Weights of a small transformer language model: MLP 1536 tanh GELU.
Each number is 128 + 32 x the weight over its row's rms, rounded and kept within 0 to 255. Layers, rows and columns count from 0. Numbers have three digits each. The size before them is the row's rms in percent of the matrix's.

# k: layer 4 attention key, 128x384, rms 0.105, rows 75-124, columns 128-191
# q: layer 4 attention query, 384x384, rms 0.0952, rows 204-253,268-317,332-381, columns 128-191
k75 103:155146091144173155129133090109161086108139167119035146106078093077096135121141098144115135084124133069131148123131091122131151119139163160107140223068113092109083108127110139163091067141130084
q204 111:125191197136172146135158106145118154036117095120114114071120068154149119171091122145160088106102152118116093150059169129119130155109143201138125139181097178153157114126113144117125127102128113
q268 082:122134173155139100164095122121114137122180113114132160128143108099219106128143176168153149124133035090109153124130150113161064103131184202075103121176135128113116127164140096166073111112193147
q332 099:165087162132150087175141169121110125180075175119138092091109114134171071111096116091121147131126110111145117133107128136150083094171190119048122124175073181138129177111115134099138113099157105
k76 104:077092167121105096189082094117034132147090165109100102162084193180165120129091133112130130099146140163132155141187150120132119175093177178146148114173160101125136075161151131117128121105129099
q205 108:113115155108134125118111119148185169153109144143128164116098102095099125130081129113132155213153122134133119092084088182063132121171085141074109147127126136122149070113165077127114158155165124
q269 095:147118161110089155148097151130163158149097185110144145106140130140174128148122077115099138100200206080123116182146105135089136103150131088118140162132123123104177116149121128145127095144138127
q333 101:131141120074144090157158118147167154130168145128091132133108155166083152112111132134105082140164173186079098122059173094117170099102133183106175120133116067094119204091138065117122132142177089
k77 107:117073144135095152167162115074148090139170105081088139195176099091142179159135123110188171132100091162116158081128158180222135111069140090119112144093169123098136135156136162103107112126109097
q206 111:164146095137192090127147060077058134130178133170097091199123101127165101153068148087129178096075215143170152122125149128137108104159184173143081145135166139129135131181121095131105078082127176
q270 088:150167081094175126110160088144166112108058098135079124164110144101132153104123105092124171158099073175146162145188097140151084177112078116104106200140129108191113048112122061154164120093120129
q334 099:092113183172211125140113107089133080111173117166085147134150096116107090116129061108079176127102110103087155156160129118130097173132139164192103190177109121166111134117188139071135159116129129
k78 102:148148138105080075140130137117132078106180111124219143103106194134131127143153135154161140175154088115166143158124126114085158095118083089104084149170125133159164124102093112098162175126170128
q207 120:106137185151150148080159104135117135175102138132136119138087137129141141114101136144063128144154158140123129140175132162152091078146121132137126188082066133146138120143094101075143138120123090
q271 096:143207089184136107140157114146076169049160129129095126187147168112083118183138104108083132083159106115177113168080148222096079087140123128082208142155121120124143178132154116107134123092136160
q335 100:188139195137128194126172119122146166081129154128130121128072150086076127135082104130113150155100150095202044091158154186088095090079096088073113138166075102117119191101109083126082095109115093
k79 104:171082199080197112179095117072095121157149091079144111081087101098101192091102138172126079178116135123091166149139152157143182098047156105159100120116138068096145132074122177116128107138102110
q208 110:108171131071112111091173180096119138173119069123127155085124112162145153076115133123098139132141157127152148069134063120130077185109174209129153114127131104149156092143142094099159121083189134
q272 091:148075189120090092139098145158142115134111109116126142168111159142100089113108173146140127079095103129150195145125162079151113122106091159170127127132110114084067125107180114126092184145108123
q336 094:177133151167149140180114189092132128087191148153088117114124074180153109087181154148106129123130171139138130097181175094134130145089101098158145157075127117086160145102130152178169096100135112
k80 105:106114103144168082120109102117185160191058117131164103114070117108086181107109106112166144044133108165122119108152134127083152144153106128128128125144159120133038076104120103101112093119044088
q209 129:152123087176147123136161144131166106145183147112105107138143168072084071157141095134148155088138141130102150142091150141084143067201099111115133146083100092148168193114098100126062040125110162
q273 086:143096106099188105156080121182078090130106187156136144131110149132123066118113143147201099101149081141116151146138106093154142160164110149108098128144087141075065141154128125122108145101156087
q337 097:123152103173133167172095112072150099121074161099137113106093141109098108061147053133076175138164115067134120106171130174098129085095111141098095189155126144128114147150127142153073102137160096
k81 106:154167140192190086143108150089128151113159123157111128164126137185127100209179103107133071116159120138131151156171153157137168107147120087149103191091142097144117059136103085135079107124173083
q210 109:114129125119165074125121092107089152175076147148105110108089109114135090102168112131175130199117142138162100102184106123119089125122158111055100112126159129130054082109118158138162172141122166
q274 093:098089117105140093152154104108132116155111089155146142129126136142127138143103166100108107113085163152138182105198103082160145192150176096147138136078119107119091125126106091121126118082129113
q338 105:125101138101161122127169149121139085172138121113129094077104105102145124104109139107174168140131126163134136127093154100141151136148120115111126093081124158155148089118107130140124116120082148
k82 109:169109139073130180151091118124164134173119147091107076133141138044086068127114151094064158151111143141186155072112126097120154073158125171137133153110094177124088139180135110133106135142198105
q211 110:103074103103137126163116143141125102166167101179104185151117155084077105190119090133094161167146127148080171105140105116142093091108172144079170073139105159132135123174141142138183136132168083
q275 090:139190196099160091136083154112180119146157181144104107148132133111123110100126090128101156146165125166136164127145047113127071059161158130140130189185183136150150129150210111110123107099109138
q339 086:163093184047089134091106080138037096172125161144092135121143139132115118122160075097160128164147117126152195146150103108104064100120182088086101190192154161079123078133146097146142097122138125
k83 101:111102153134152114104141107176156118128133104079129125156163113116137115140118179117135123136085114099086044156142170185137213158164093060109117168058143119195113148097152105151093162122153176
q212 111:131100079057136117134113136111119161151106133175100105148108085133192149106070168120193139184139096182153132109137171120156134160143027070058146086168125113095133060102094095109150104155120180
q276 084:174129093131130132152102085149113116150132064109101049119041163150149110143148108099118127102132093178192156139041138094166134157101157140106207157110099151099125101186091208109112141123111126
q340 097:222080097123173129119158159132125151154118078142200123154079085135126132101165125142123078153139127187115135175137097100119078119132081097071150077133098114076145076150138150112171127149138065
k84 102:143110097145122162121149132103190073168118182127212089072148169116149106135138093142131089159133123137135097130198127076129081121166114108093043180129104113197136110137192175182102140150068160
q213 099:118153113178158120179108124108068109135108142101089119129162125138181174144109076126145081087144091145135095099150127124154066110215114144121163109145146153150083142075128171090123129139125092
q277 087:117055139128152141174103104134155172154142101098101192101135150115127129098127130152111151134123129150117162101161155090221082124112192153111129136149094131177122099140167139074112106177128087
q341 093:141161081144114130170187145093131217131171131073119135144151131110167114116166098097157140081109064137107141115140153126168138172179101173123161173149135116153153118176079131125118070105137145
k85 100:160164105108119135124162124112128093094116178155130087120067138093066083099197142093135134090108106145101184131147136149133166140121200100117170182120072092134153147122154120125067159099154120
q214 119:122125096137180096099120125116094097143157144138117079138151137097129089097088100130150154097153114237144138116096104126164150126121207106174091133147097103097119105096085059183151070121041104
q278 089:136163100194155015133169153154125182141153153112125071056158164120114139143084109146111118090176079136133215116162141084146154171099119108171098144181131131128131149152104145156070143108107081
q342 095:119143089160152079117099083102095134152138134063043117118122103118136127191092117161058137148154147175182168028140142100179135093132153098150095127117133092113123113108140061150130144107132103
k86 102:130121096148077141151114100093161136129119106159097114101101112160110177122170107090116121097061126104189148116165176175160090160090102205138155099116168096056117127125139201077106155140170108
q215 113:162179105111151136124109076176126159133188133158132125137180132095078130157140154125091159081089124149166118114146131122123180144160159202095110140122090136144129116125160125137176094141126105
q279 086:130159114099153154105111100101128173109131099152154154168179124061120166124133106112170182192117138148162109083097161107110120095118115160084145135098100106127154156098130189079150116122130137
q343 091:113150146126111131136099120109119136114197123118159143124179118078096132126153179164147142186143138137111121116125154055112153120115122125145177093101124162157103102139109121136119169153059143
k87 099:180162155085099086132149068092074141146128123095144178108111151164164147148127068112095075203183125148179053084130098172141130113109101078157101162163117136098128141150161086148195148093166163
q216 121:085087124103124137147123137116127124153162149166100162134156108165148108107114122133087165091104084136184178161166173141157188171109088053087137168197116166127112168090156127126177187172116094
q280 081:176119116170154129103041121119160166101101174125112099149114109100115140171095205119167182120121086096078140194112082155129129097123132097140110134153122179109092099178106092125060131202118142
q344 104:164100136106152130193130107113226120104170185152060118187151086169119116104116141103108201101073087120118077108197122093155152071102130100078140183152074148137105135118146105094143077183093106
k88 105:132193098096164175145099067128163144125058090115117155121154118113153106068098066142089124094147115109123100100181134170106077156095116135137139142130118125176118157088094146088111167095168152
q217 111:168118162106080182161092089120184109106117109187112145156084167127074099124147130094105115090153146124136115108104134143123099118162138134132154164174147140125147104132109106140147122139168076
q281 090:182152109107168106139143138119166069093177124123092176145109157124119104144099083141127192117181085131116134163049122152103112093157071092131144077159122081056127120141151120097094066040102210
q345 106:127112138097099163122184114136159080097119123158092112148072141136141148112150134104100185042085154126134177132102147147097109115123121118147131123128129113100139125172090148165098093124148075
k89 111:166208118091136105106146088074089074118129136116138142035154104133149083121166150200138115121161170161168187155149125187163094118139157091114153140205195094146121155087120114103129140156093093
q218 114:145113035166166137184102144116144171171107172126117163131166105168108130121088134156113110124170122141157134124109084090121117100095142112131127117118076106117155128138145132085155077195125100
q282 081:139136144122138073154144133110128174074120127093161106169140084150141120148085127146106109169127149171148127087068131092122093080143107081117114183157173158126116099124168105069078125147109061
q346 106:140120115142155141120088127141107116143104179155123109148169125136091128106191141149134101136162114123086162114116133120144131142149145097132115109164104101120124080139160200142115063152122132
k90 112:137095094184146111073078114156154149154159170157141094170154104105146096145155104204159105126185117171175174133207110118157060168138127118092143168121140118169078124095143104112125139152135148
q219 113:134112187106140087122108111130112161115144132100127099082099115088133076141121113134097136164110157066153155118170114131161138093097129164146068123126090107109118133113113124137146153111107124
q283 088:144166063137146166130132178113124120153113088082069079126119132170134158123146108177120116093153128174134125117096147133108081068144078118106186113194117140057086149137128122107112155103149054
q347 100:169158157130053167169152157054095058116182158118112128110096152121163054080127173131170109135156146054145102177116158113086122117105146134155119111165084111101164149154135184145064133114144193
k91 100:101165151184115098118107125120172145103140158084208163130158134113102148140097123145167106153109143094140145173152143179131085080113146101099097164137176181167145106126139094088129080138128031
q220 111:124139117097156144128139064126130155182106130112153142112120160183140114120106152179109156117130121015172103092146072104141135083128114160151147171163084188127141138124117231115190138125164090
q284 090:137188115105102118103124167144148099102112135125156115138166109098172171153111176147086071124144112086106111130105156100085150110109074096057141175102087152079117181118135093179160136180123084
q348 099:100122142108102067105105109137087077154110078083083112150168087166145112120076104186140160103128120094143183121171104119144160137117100134089082151202106092116152172163096151113176134087137089
k92 098:108153165166120089134174147130209144117063144112083139102111127142157096173095143126160138128186085136097108163170094183137104159217132124142084118150172159161095138170113096102085173122125215
q221 116:161066095076093088155174086118127136113194108105184118129139131126163139154074109165139165147094124095121111126105159106115157104147128111161101142111130150138163176059104143127106250172066147
q285 089:125063146096085133131204152138122174125128119127172075101140106170118115140161172098139123115137143118161122124200171157154135152141111070169165131095102092204181126135115102076125108145092127
q349 109:116103135100146113165156090121124172120151150167157113150170083145150132168146140195163111150131107119105139122076100113166143145190110116150132107074117099120152139100165118087143151149114121
k93 104:152179163149085113147123049121129102080158138105156102214119122084114121130148169156134158149171155133129120137081169138144104119173174147148126074156106072143107093115148148076122116131118108
q222 117:103100196099198087122076061153146096118159125173132084175122121123094107110117147163182104131130148121145086059149148099206118181110077112118130104138098167170163156109146105105180116166150188
q286 089:153101112140115139156087130130094104041092137070154143101123131126088130117148127089144145152144095112153127138118172158134130184079143106144133121125132175089109067119092149082216127138107214
q350 096:080114107162203179056095155133153122137170169134098108114122186128107076118112084104090073138122113155164104119100158151176148182115119128110150035164094155162161140165132085123201087109126163
k94 103:192151104121150144085136114126193121123134098198130147093119134127130094157145120105126191110099170159090155135143148144109138113121160140145130110114131145111078031094115121129101097129157133
q223 121:150132131131154054131129135143192123154072132162103173107157201113108094102160183127164136144099091047101139202117148117132121165196166125140115162094075146133139150149087098136111099164145107
q287 088:103114137104148155111109172127141089148077137092124165129160157123184194157110131098161103075133079156135167080124120148106083172097184123097111177138125159093113064102158083122137088122137066
q351 093:084147150148067087083120194113154140174143163107126166069186190109070109151108090152114107092095117094177134119122168146165128106145113124132127151109117179150166161161082097125142148104191069
k95 105:143148130206122151096096196184050145157166117161127094145138112148130120165159159097126088103123134083197077149096150111085118134106161138111128082135158087155157199161139123123093174061113120
q224 116:105161095218121145112117118124178065119198146117138134141071074122120091125167151140131149106126132124138115147133115168121090098139097107163139155101166154186118126158110098154111174136152136
q288 094:107182108110131125181126175120110066184097130132115148151109096145146159081117125082078126066100134167100121094193123092128085152126141140135081081137149103135142146100133164172156147098143090
q352 089:114147107219100131069105152120125085149110145151082128149142095117142138177170149150091147116130136060126145126178135111104126112092182105120218161131143120180138172092118147095071082115098101
k96 102:136054171097171116107107150128105163152086114144121158174126145137139145118106097142112143088168144096156213125130136099148166133150125155138101124163147104140096132131129144117089147090101117
q225 115:124161183148158137084113146122179130146134122128154094118155157135146093144105188113166196104087167126148152133171111041081118150148126129132132120147137095203130157138144150176173134063127165
q289 082:118152074196156118126133111163096107113117158159126170102163180169151151113108030161099171121057142103055140169107134131152152155100131138069159133140130105140064125105151164139133138143119128
q353 092:174106091081173163071152136142193145119184131137133143120104166078182133088086136116115126146151141091163131044212099115128156100133111150089151120142123094138144167139146135141102094066127099
k97 107:234155110119079130091141153129144097115111166118139111109095087159160166099158139138143087122133087201075045119131127151169142142179090088134088154064137118080132121156138104097100070212113132
q226 115:081048127201136199138202047153139067110122085112152119171171184140154100109115120112197152102132115158151111133131140115097150129174174127158148097102089150118165084058145127138137158150163143
q290 091:155144182173197155118132136147188167073152066068120144122132159134114133114164155091183146120152133078159133128157175144108154060138126101129172129096095185096185097092127127110094119085130145
q354 103:154073078118151101135112143120155185159160123117170158128108114099146120139179135119119121125099152156092126068128120164097125084136147125174163120109176076151078142136149133144081129121120118
k98 108:124102121118056129111094190144103123114120153152127147125048106131141111081107100121116128087209099118121142106099161169153077099133127132095042094131125133117180122161128189131131124128085124
q227 126:096154136075139146157102135187081124162098141143137099101124105118161123079099183137119130140146189088112055142178110108069157126146104113121174122083115160108101084091139105134115086126088193
q291 089:154132149107162160149145079050107114177120155089118139159104160128093173098142141155062146057164108144094137137131163098118182062119111094133118148091130132181090114138124114154104122095154127
q355 100:110104111114092188133140069140142228165116170137131150152104065175183104127124143087109149089190177092143081107099132147128120080178108146184129116071134079119102127120160098160082107105114199
k99 115:162173113090107072095194170120159055063031110094140094124143169208118099100186064132119128119146187179114197186157089069110110164108075102147113143162118093121093131167112142169162149133111119
q228 118:129100089099120193135117123125052113113129141145105131131151086133174093143099141129137128084107160157126140127091123142153056115083106103095129042121093120150131056042123091133151121100125066
q292 086:161119067100141125143165118184117128102094078148168109177107077064173122030157120161133139189141140124084180134122149114086152111128150102135132109059157161199122157122155096138105147097163122
q356 095:156116165098127131146164077047103128081151122146120126189181063126161129051126138112064136189137146145139176136121090125109100074047117099178142120122064122135145077112140140142115098093125085
k100 105:058110129147145068141100116084134134108142090161106116115152167131150085166178146110112109090107111160113160157129131181155093144090101132136119093094105114108140144156141137118112117143149197
q229 112:143104143142109144126123065109172149161062105149123150104140096137191119103111149120114134208151101151149158113115141134140148129182111065108192119110113080076132091146196107165087138125108125
q293 091:194110142187138102134120160108149129103111099050138158121192123127110130142140181134131169100123133160121103110151155161150165107069114098200143155104062141091132079092071165123113108106147135
q357 103:129119134125148144151064151098155106063127137160166138134076137154114115103119181137133154114111059153116134153124121056148201130099129115190138147102147157153136077143083134119169111159076132
k101 106:159107113115126123128118183176163153127128092073145154066069151121088172167128100186117142115111159055134086142101119092124112151105092123129156126056117173120113086118126126160102156137154150
q230 110:120165129116143142127139105165146090144099164149068167146188104122211133183090151141128146135145129109090125129169125150135081111102172165170137134079167103069167180116129144107180115160064121
q294 087:099173145180110173100145109164116067163073158108136146167087190124148121148098134121162076191144115120128121103169170191140097157206180136069133102145141131141178136169152118129141118127172158
q358 099:160193068165105124070097113109128105202135136119122125109130112167131133195097129056156107181141129126182131130133097215092096101098196143110089125101152154092041156151143115084121133127145131
k102 106:129150135063160177072142096116157086072167058122132179104157139138128131181137113107146120151136122131105095128096078069187121103130087151190114133149129135161130150086119129186138144105120151
q231 111:110148132115128127128101140129154108113088174199149127101094140149099048127093152094120110080133111153114131120117168087139214155060121069183160075153159079149117128100151162105119096126154138
q295 089:069175116142090138096123094122123123119089110125136117103175091134148123130151132097141151166197133122134091116155158160163128145136179111158126106177148097131194161177146126112129148138080033
q359 102:132159155134103135094104115138133183127089125161141137126158085174114120192091137089117159171129165192180157031136075094131170119129142128164126135173130074125127106110198141072086132119079103
k103 103:143162216126095054195092101142114125159106145111120065141106154144121084154167078088145166091120100137144188105184137115130147157104033122113134080130086097109120113085099109094192139095148141
q232 108:119136151131114187145123092094205159127149114087158158132124124144153156151061115133073102164125163088093161123059129076115074138127071112113146189090103110126106103192138129094121150124144159
q296 091:124122143068112165091136114134140129074112060106123135150182150142120130192170140111129109144077130175106127111137162154107152090140116130171118085129094132097154127131130128136197120097073118
q360 091:134126082160130104120092120114138182168121105087064169143177142086129104150148157154121069084115110135144132115139157094167101081090140122123173090135093180077090138089120137108133108102135099
k104 100:083115112121175088112094119150066127162152126146111127126100177048108115080103163122136129113101110133084119119162098160196157113077169132111105131069143180123132091133178208093166131170131137
q233 121:143075102161103101068143092130131171158114088145120137107098156066072162123115130140131111127098135042093108121235103114148141141126151120161115101169117123062100105084146096146199080143095109
q297 094:109120185155105163131143132081144172171144116155184181128115143125123074121106083188120179135146100079131152115137110144195135138090151120191145213097145102022099155144148139143120109160192078
q361 105:127124029164104111121062149147118129080100172085139102110141140157135142100142150168146097141162145095029089095167122157102102163150139139134123050107177148140093127207125102126132134115127141
k105 105:101092147117138117188126124125118121100111128090135068142088068067179149137121140132102159078113097163128111114092092089123107151065172106042101127092160173123165112123107082119116152101128138
q234 114:085125102168149131119109113127112134181168145190105152162187143102151097084146099107146089130109091138121125122117113160070144110181165129113122183202144060146144158152070095168085107128137149
q298 100:103116131105204177177140182142154119121168105141150126086099173128157167142101114107125182088102106119045160094086057102094126178173122139167139132086113111119106167086164149123179165106126141
q362 102:143082139187145141154150112068063158056134179132080100104102157133131162077118148123156134095102137095125124092138170184076113078134127132073119138093145103152130093123113150145095138110187158
k106 106:120168102161122080174145162098081117137123163093137138156147122159110097124141101136090154125137079152214122149128081172092070141158084141113104145088102130104158144155100117093107143098167118
q235 108:135106150135155150130178129115094073095173101067084178125135151182108129132108117105108133141106087133120150166099143137090111128150128082112051107141138081143140104140144136122128119073069167
q299 089:147045210168090113144148197135166165103147142089123125123156132103158101154186127161088123132144122159134165099148095110102113089144134120132110086171096090139128142154077108130165158169067134
q363 093:120120170156160113119146156136092131113190121133130154141106144136131131155131150191094110173137176162131149150131152134142137097105110110198174112122082115106179102092123133073101151102127110
k107 099:118109116160096115131071083122087123109151143138134135105133138111123142065121117111112092115125132075133108156122163141149114127124085109172144168091151053082129085088088081049116054129189076
q236 112:089132124187124108122114133153136112144107064075128112139129125133126062135135139147138112168153078146124098095152079140083094110130112116137105145144073116179073137090137140113052193111180127
q300 086:121124169125161063180099157122141136153125134136099130157117112118140079152142154063121172164157157119112206032173184155132172106102160083129092183100082036182147156066129122105078162114188098
q364 089:109109182211126123218101096152129139112115140099104137161118117113135085069140178118147147175170090134163129124173047169089141160141138053181181183181154092164145152152183109087115131086136067
k108 097:140121088175055127133137187136073077116146150154191159166153120123108128103099147107115112133026156117124082117158141166171135107189156115183145088103157180156129060134115113120115104115121175
q237 112:121133137129125092106104130111172115156103213119119096124079118140158051081102123080122100118100126137137124134182128114058179178151134101095095148155135172140140089100133108165106111140168112
q301 094:136140088111115149117171130200162169069101185119118102144174134120126143135112143082098089173157178139127106150075145113127113168132137115130122057150154203116172089116134073115108115101114092
q365 093:102128170128145162138106114125181074070095173168138120146186109135058069123131150118132128113139136137130093190106117148082108121089124069129066124123114159125157125107124084094138140108158138
k109 108:140148091145103128169108136210086144136176048119133169125180179148113142154103153088150131166103124101152141116148120155170154094133158197156119088179124149121148115136144161143183134150102183
q238 111:088187122108107079117090169106153132150052074144150135094162135142134097073175142095157100092126154156138113087171179117120123135155182152086134155117118189138106114131085153181128116118090241
q302 091:126158161138090115163134101203086131128167181112124129095100111152179126193143076138150158144109189156155128131124143140132187116066104151093139141190169118142108117088112117124156117156128118
q366 104:097147131126113115097145123137129047142126106119100135153122133153149115147125149153168157073171122105109102171142058150132071071159106150092120113145101115201195121104126107175072150142072173
k110 099:138181104147092075090168125186130141115128112146145059160192161127125159134105191143109162140167081102139111172139050117097145198135133172178057134188146124110128141085162107138157131115145149
q239 106:131099114119136109109149114090146128157193126147094120188128134121135062137169102103124117149077061133177204059148140119117118128067113080140138160144159130117133120160197116122146082186139091
q303 092:104095159092155113192130101146050143149108137087103163107185155067165123074115101122080173054092138092144194098178149073159123130059085103137153124138150169113125131137135132133146092127169118
q367 095:110147168102129131153119111098101114131137161067109137127134145107091121110082099207122185172084084137130161124075120134123150098071160076115141119159169144142138133168127101188144106183099155
k111 105:154115149139104111129108174143065126120169147126122148112139095136069139078150218147184113128130122125177131143149142210114135132145079133103067141123128121150092085082112149120072134142183134
q240 113:163211145124115103111079097053119135130122109083099114120127083072167145147149134152098100097054163098097092126186139144137079142161162123133151192092140143131086139143113091086133119118103149
q304 089:070099113146034050108173098144115080153100145127141142076169160052190119123113164144156182166099112138151117145127146125201115124148170090154162107151118116115141179112174076143126109093126125
q368 093:077124103143130170103043083110116167144155128100149107114152188064153196078094127162137097095140134149150137108162132159179119146133115114123147192076139204117080083146152143109125100144130161
k112 098:137151115120121111152146165200115153109159163184103092138173140167102107031136111121101109143136068069039100098093143151114126102128145111111087065107171169086132172135134127094119184163137113
q241 115:105124092063147155057114153184128110096173157088088151137164116112160139138130108093148124151111156124113131117130139093122134113137104148114143106092073149165135127122117154183191084113110088
q305 092:156200133146154093161081144179189183159127120117175089096058105120166161114134121081091169157207134161126130140166124085141164148121081129137105099078122093122084088108142152139125121089093053
q369 096:025118123099088146142116138143139098116163175128158105155096143150086128102150193057097098129127162164084094118094125131174140184109144183172119129080141130139123137092093176166128109070090179
k113 100:135098107068098187131130105100090115145153134181132162121107124105106140165156151080132152166098159219124139147148115144121110148086141179155127130132116140120122095072126143091115102128142167
q242 106:127123159162148090095128127166121145143140081186141186152078113105170136197143156150134158078141131205129127111057135093112192106133107106096177104122160153200133175154193185144177139129128114
q306 089:106081137169152104125104128097092193119149114154172108108096159117110074133202064189135139062154108159137093139134095150154099132204193141120096143099149161131170103147148107123145167147107173
q370 100:118093158128202186120118155132183112104172161156164152135088119104153159183190134112167142079139108120112127104081137156095179129134097126140111146129123101147135106116082152078097089102184140
k114 094:139104120146152175167128176095146119174087091130127163148137153076070160107109100084115158200156095046108083129146163112175082123117127118127096106131128116085166184124133090096125131163153086
q243 119:116136121141140133041124147135149144097110130087122118141147170129143162137162119120163138170100118158093113138185128118120130159170104126115168106099112137130071095141179142057128123103128149
q307 087:132120114097116117111118133060155122119132162111162094148130113089147112168067147177191138101098146131095098131114143145149115184099184144145043211103123163170121136106156100086110172197155099
q371 092:158097109123126098070133131109151144122177169138126161098119122120120140192086132164118176147103194119130084149101131198152132189120085161188089074106139077109149131068048132120117155144100077
k115 103:149120096148127141141110148153092088157117089133152180158084168066153074160100158078106177118113103141133173153111131094147165143142163138082132124118169076048104186131136118121130091167090096
q244 117:137196148147159171112067078076136135146108160201106149119148123135071151058168122095093133093144159150101180110121148142154164122100162136088091142135130134082116154075107118155089168076135113
q308 086:160076087122103119102140156098164127101090153166157140124212142121113117223115097116108026130079145133140159162074087120165061116134090111094039164147133119132152159096112071113129170118157113
q372 091:184108132181154191127133101117174153201154142119147177110104117108107086080095162104085125096095166077123105131092076125117141089093186118141178085121140153106112125146143088077141065097121037
k116 103:109080118090167090115148120131107067061123144115134110129164143118086136121120142188163138135137159088137153113152165094095133131102150176211093172047120143066066117179183151117104095155165098
q245 115:127174088136076152119078157160142076063115170137149108148079098166163152136089106128145085152110163123135144102168075125138130145162127153070128191105145142100148025104123154152102138140110137
q309 093:116070167171155093206122147103167147126168123092147136137189155163114112135166101160131099056110174217042128141153140080172100059165148130194128155164159160181070103137127116098034132112041108
q373 099:057120161147108113134157148147177090099163113155123138109166141146177096162101154157176136102173101090104141059103090128168135144131098102173133137115098097147180111118112130155077136154138108
k117 103:151114140064152101111147135136185105196078100113165127149124107079158113121095164150137129123130092145132120119136148137155147204100123087084116132139067084137145120109121103119102123169152189
q246 111:160159205174148102118161116125108095171212077066203093118133133136124093163124158124134122151112125131149079140088107172117119115194145143107114044165172120109084142115122116108114114170102146
q310 094:167144106094146190121148127125159187117167178162151122088200138119166124141139100118140113131161074127108102205077166145118131145117137135140106115147135156000152132200098134132086085161104118
q374 094:165126182115163168149170161103126130149121179145136160133135123188110119156142139180141117153129161113102120135071143151096104072177123143127062124172155112103113168095120160113099081119121118
k118 104:136139057104053130171127091129139136083149139126110076134171152102144119140101123123144141137151164158113095111134136127121166220191146107115105137069143133155130082085148108048154117109085141
q247 118:127108130121107152152138144144112145186082188081171117094088043091136180115169134120135164055096139131164126114155081187106141156115145133176082142137139091079137210093154129083063124068156119
q311 086:125160132125168193159150146100106109125139117078149171118092168137146120136129129121088180164143125167143149077163132107111106139108139086140168176174104139106198146139143137091118080124106108
q375 097:168117136185197139130131125158164149137144162090124090130098093158127158118135105133120192098073133124181105119190205114105087127115108087085139173177097113104085150142138084201115086102153163
k119 104:150103166160125157163139122084104024163149157167114106153104125129164120070169110149163133165119129085157148125140147130118109104078080085097139088149145079176129048168105150136107129160137121
q248 119:137108095153155170076136073112144079087114090143105132122152090145122155125124093161132120128097161117135158098161127196154145124186103140139104142122150081126109125088105146137144140141146155
q312 088:154108142181141178118187106150114113122169118100105103133041151155083127115151136146077062103152217131159130117119067103176157131073135172153138115112082151174147091182078115075108137120132100
q376 084:143076119160137203113152095171140100147124092101106113063065132109028151129123163133084168138075125121109113058141124125134136118163122135092091187102167131169037166166123148104154126117095115
k120 102:119165089096125119090099076112200123130138061105075131153167170103135108082078133134120134143180102165145092148108173168169109124111132107045139162151101155106121109112101090125179127074088086
q249 111:139100146108153105135120095201117079117110145110129125118113125125095130100099145121133092150137111088116114155120058144122160146093109147108112106108166099147133133085153107085087188091125082
q313 090:123115133041110114113086138094121141174135128137099195136120146118125187119099132114112119106120097104165131121129132134103108081208100123116189133148146127152155104118196127091186062171142141
q377 100:097101138139119119075151125113091127158153126123086139119092096150132189121165107105182172169047154136144123078124148127096144129084097142128098141135108082109101085128123194132081159160139091
k121 107:121125154139145113139145146094095128150160114106157125130115135040115085152118208177143146160121078083109089107172167152121160156126085120124175146121104094167112130168139087167173105111137084
q250 108:155176172166138113131094102137117083148094094110173170147123161112122113128120195105087153148110158134194156131070215112094180121131169117132084135128130166121079107147135092124176158146136126
q314 093:155072137168046138114139121165095069185136145145145140102089115148176156141100078114171104119135072098129133115156193131150107107187149163060131147089129151116147102145104070158120092096138139
q378 096:098134163126155137177188100113167064119127138140144092088127136093122108150144129128099139126140182097185138084123194131126163131179096178156140172070138145119078071105129137175101125113158132
k122 104:105072106068161108104125115062137120092162140140102151131126141175164066106138172116192130162137116100135135049154142156133162124129027177075162124142138120091159144120132155126077099159155141
q251 114:138149151096121135134135105079173124100116138145102170153166070197118102119115140110078113140120146089151106143217129166102104138129145083099102084167096121160171157052086189204175164187155099
q315 090:132165157078146180087189150130110115163090103132138136074111136110180164103097119101123136093150127113105105128180150119085145165134136099122133125082091148115162177157094164108129129114115164
q379 100:166143149143187135158144122074097087074108117169110134119125154137127146111110188130136154098186148127121117146184083142134129147176113152118087131203163154121085128102135139162119141149175137
k123 110:064140171161094025163111135134116141155114164157147116193078114096122138118121174140143175121173163151167157141153120179082139131139061101173086151152193098182142098129146059120147132091104090
q252 103:125143193143130134141141129119040144134133067087085136098214126121162108119143194104107073194154126146118127127135176155122127113104149100082141117078160143070144164092124201139135117127166119
q316 089:112060130133131127136180098152180153121122155068134171159117148112138133102087133094083127079199154122124146103063112162154126111093048151097216154126084159154118154125047185175141067124150116
q380 097:133100179184091137087095074112151099151164143101081151077114198118107091093098143137128143138093122069137183099116124107114134108100184138105131102114102121091167148115078164117165148099141124
k124 097:138185093110155111106169113113157102143078090094096158141140127199102117180134079167119130128129141143156145120063108163112083095150112124097095146129090187140158109181098169130113088154140140
q253 118:122142099211119112109115160146127148095147199156128143132151140119118077118156097098115088124082048129193143087187202140090117141139095129179161129132077104136109103091092141104125108157118044
q317 082:144090095106115099155165098137137112081137161096161117080136129163127173217097158193121077102151146157118142154163142106157088120135140161136165110154116133130144106109126099182128081141082079
q381 103:165069136156091066173138159181142131126184137109073170160097086147113152127101172119090110168162119104147154133176147122149078091141117095111148145147160153090150112118112145126139160133133097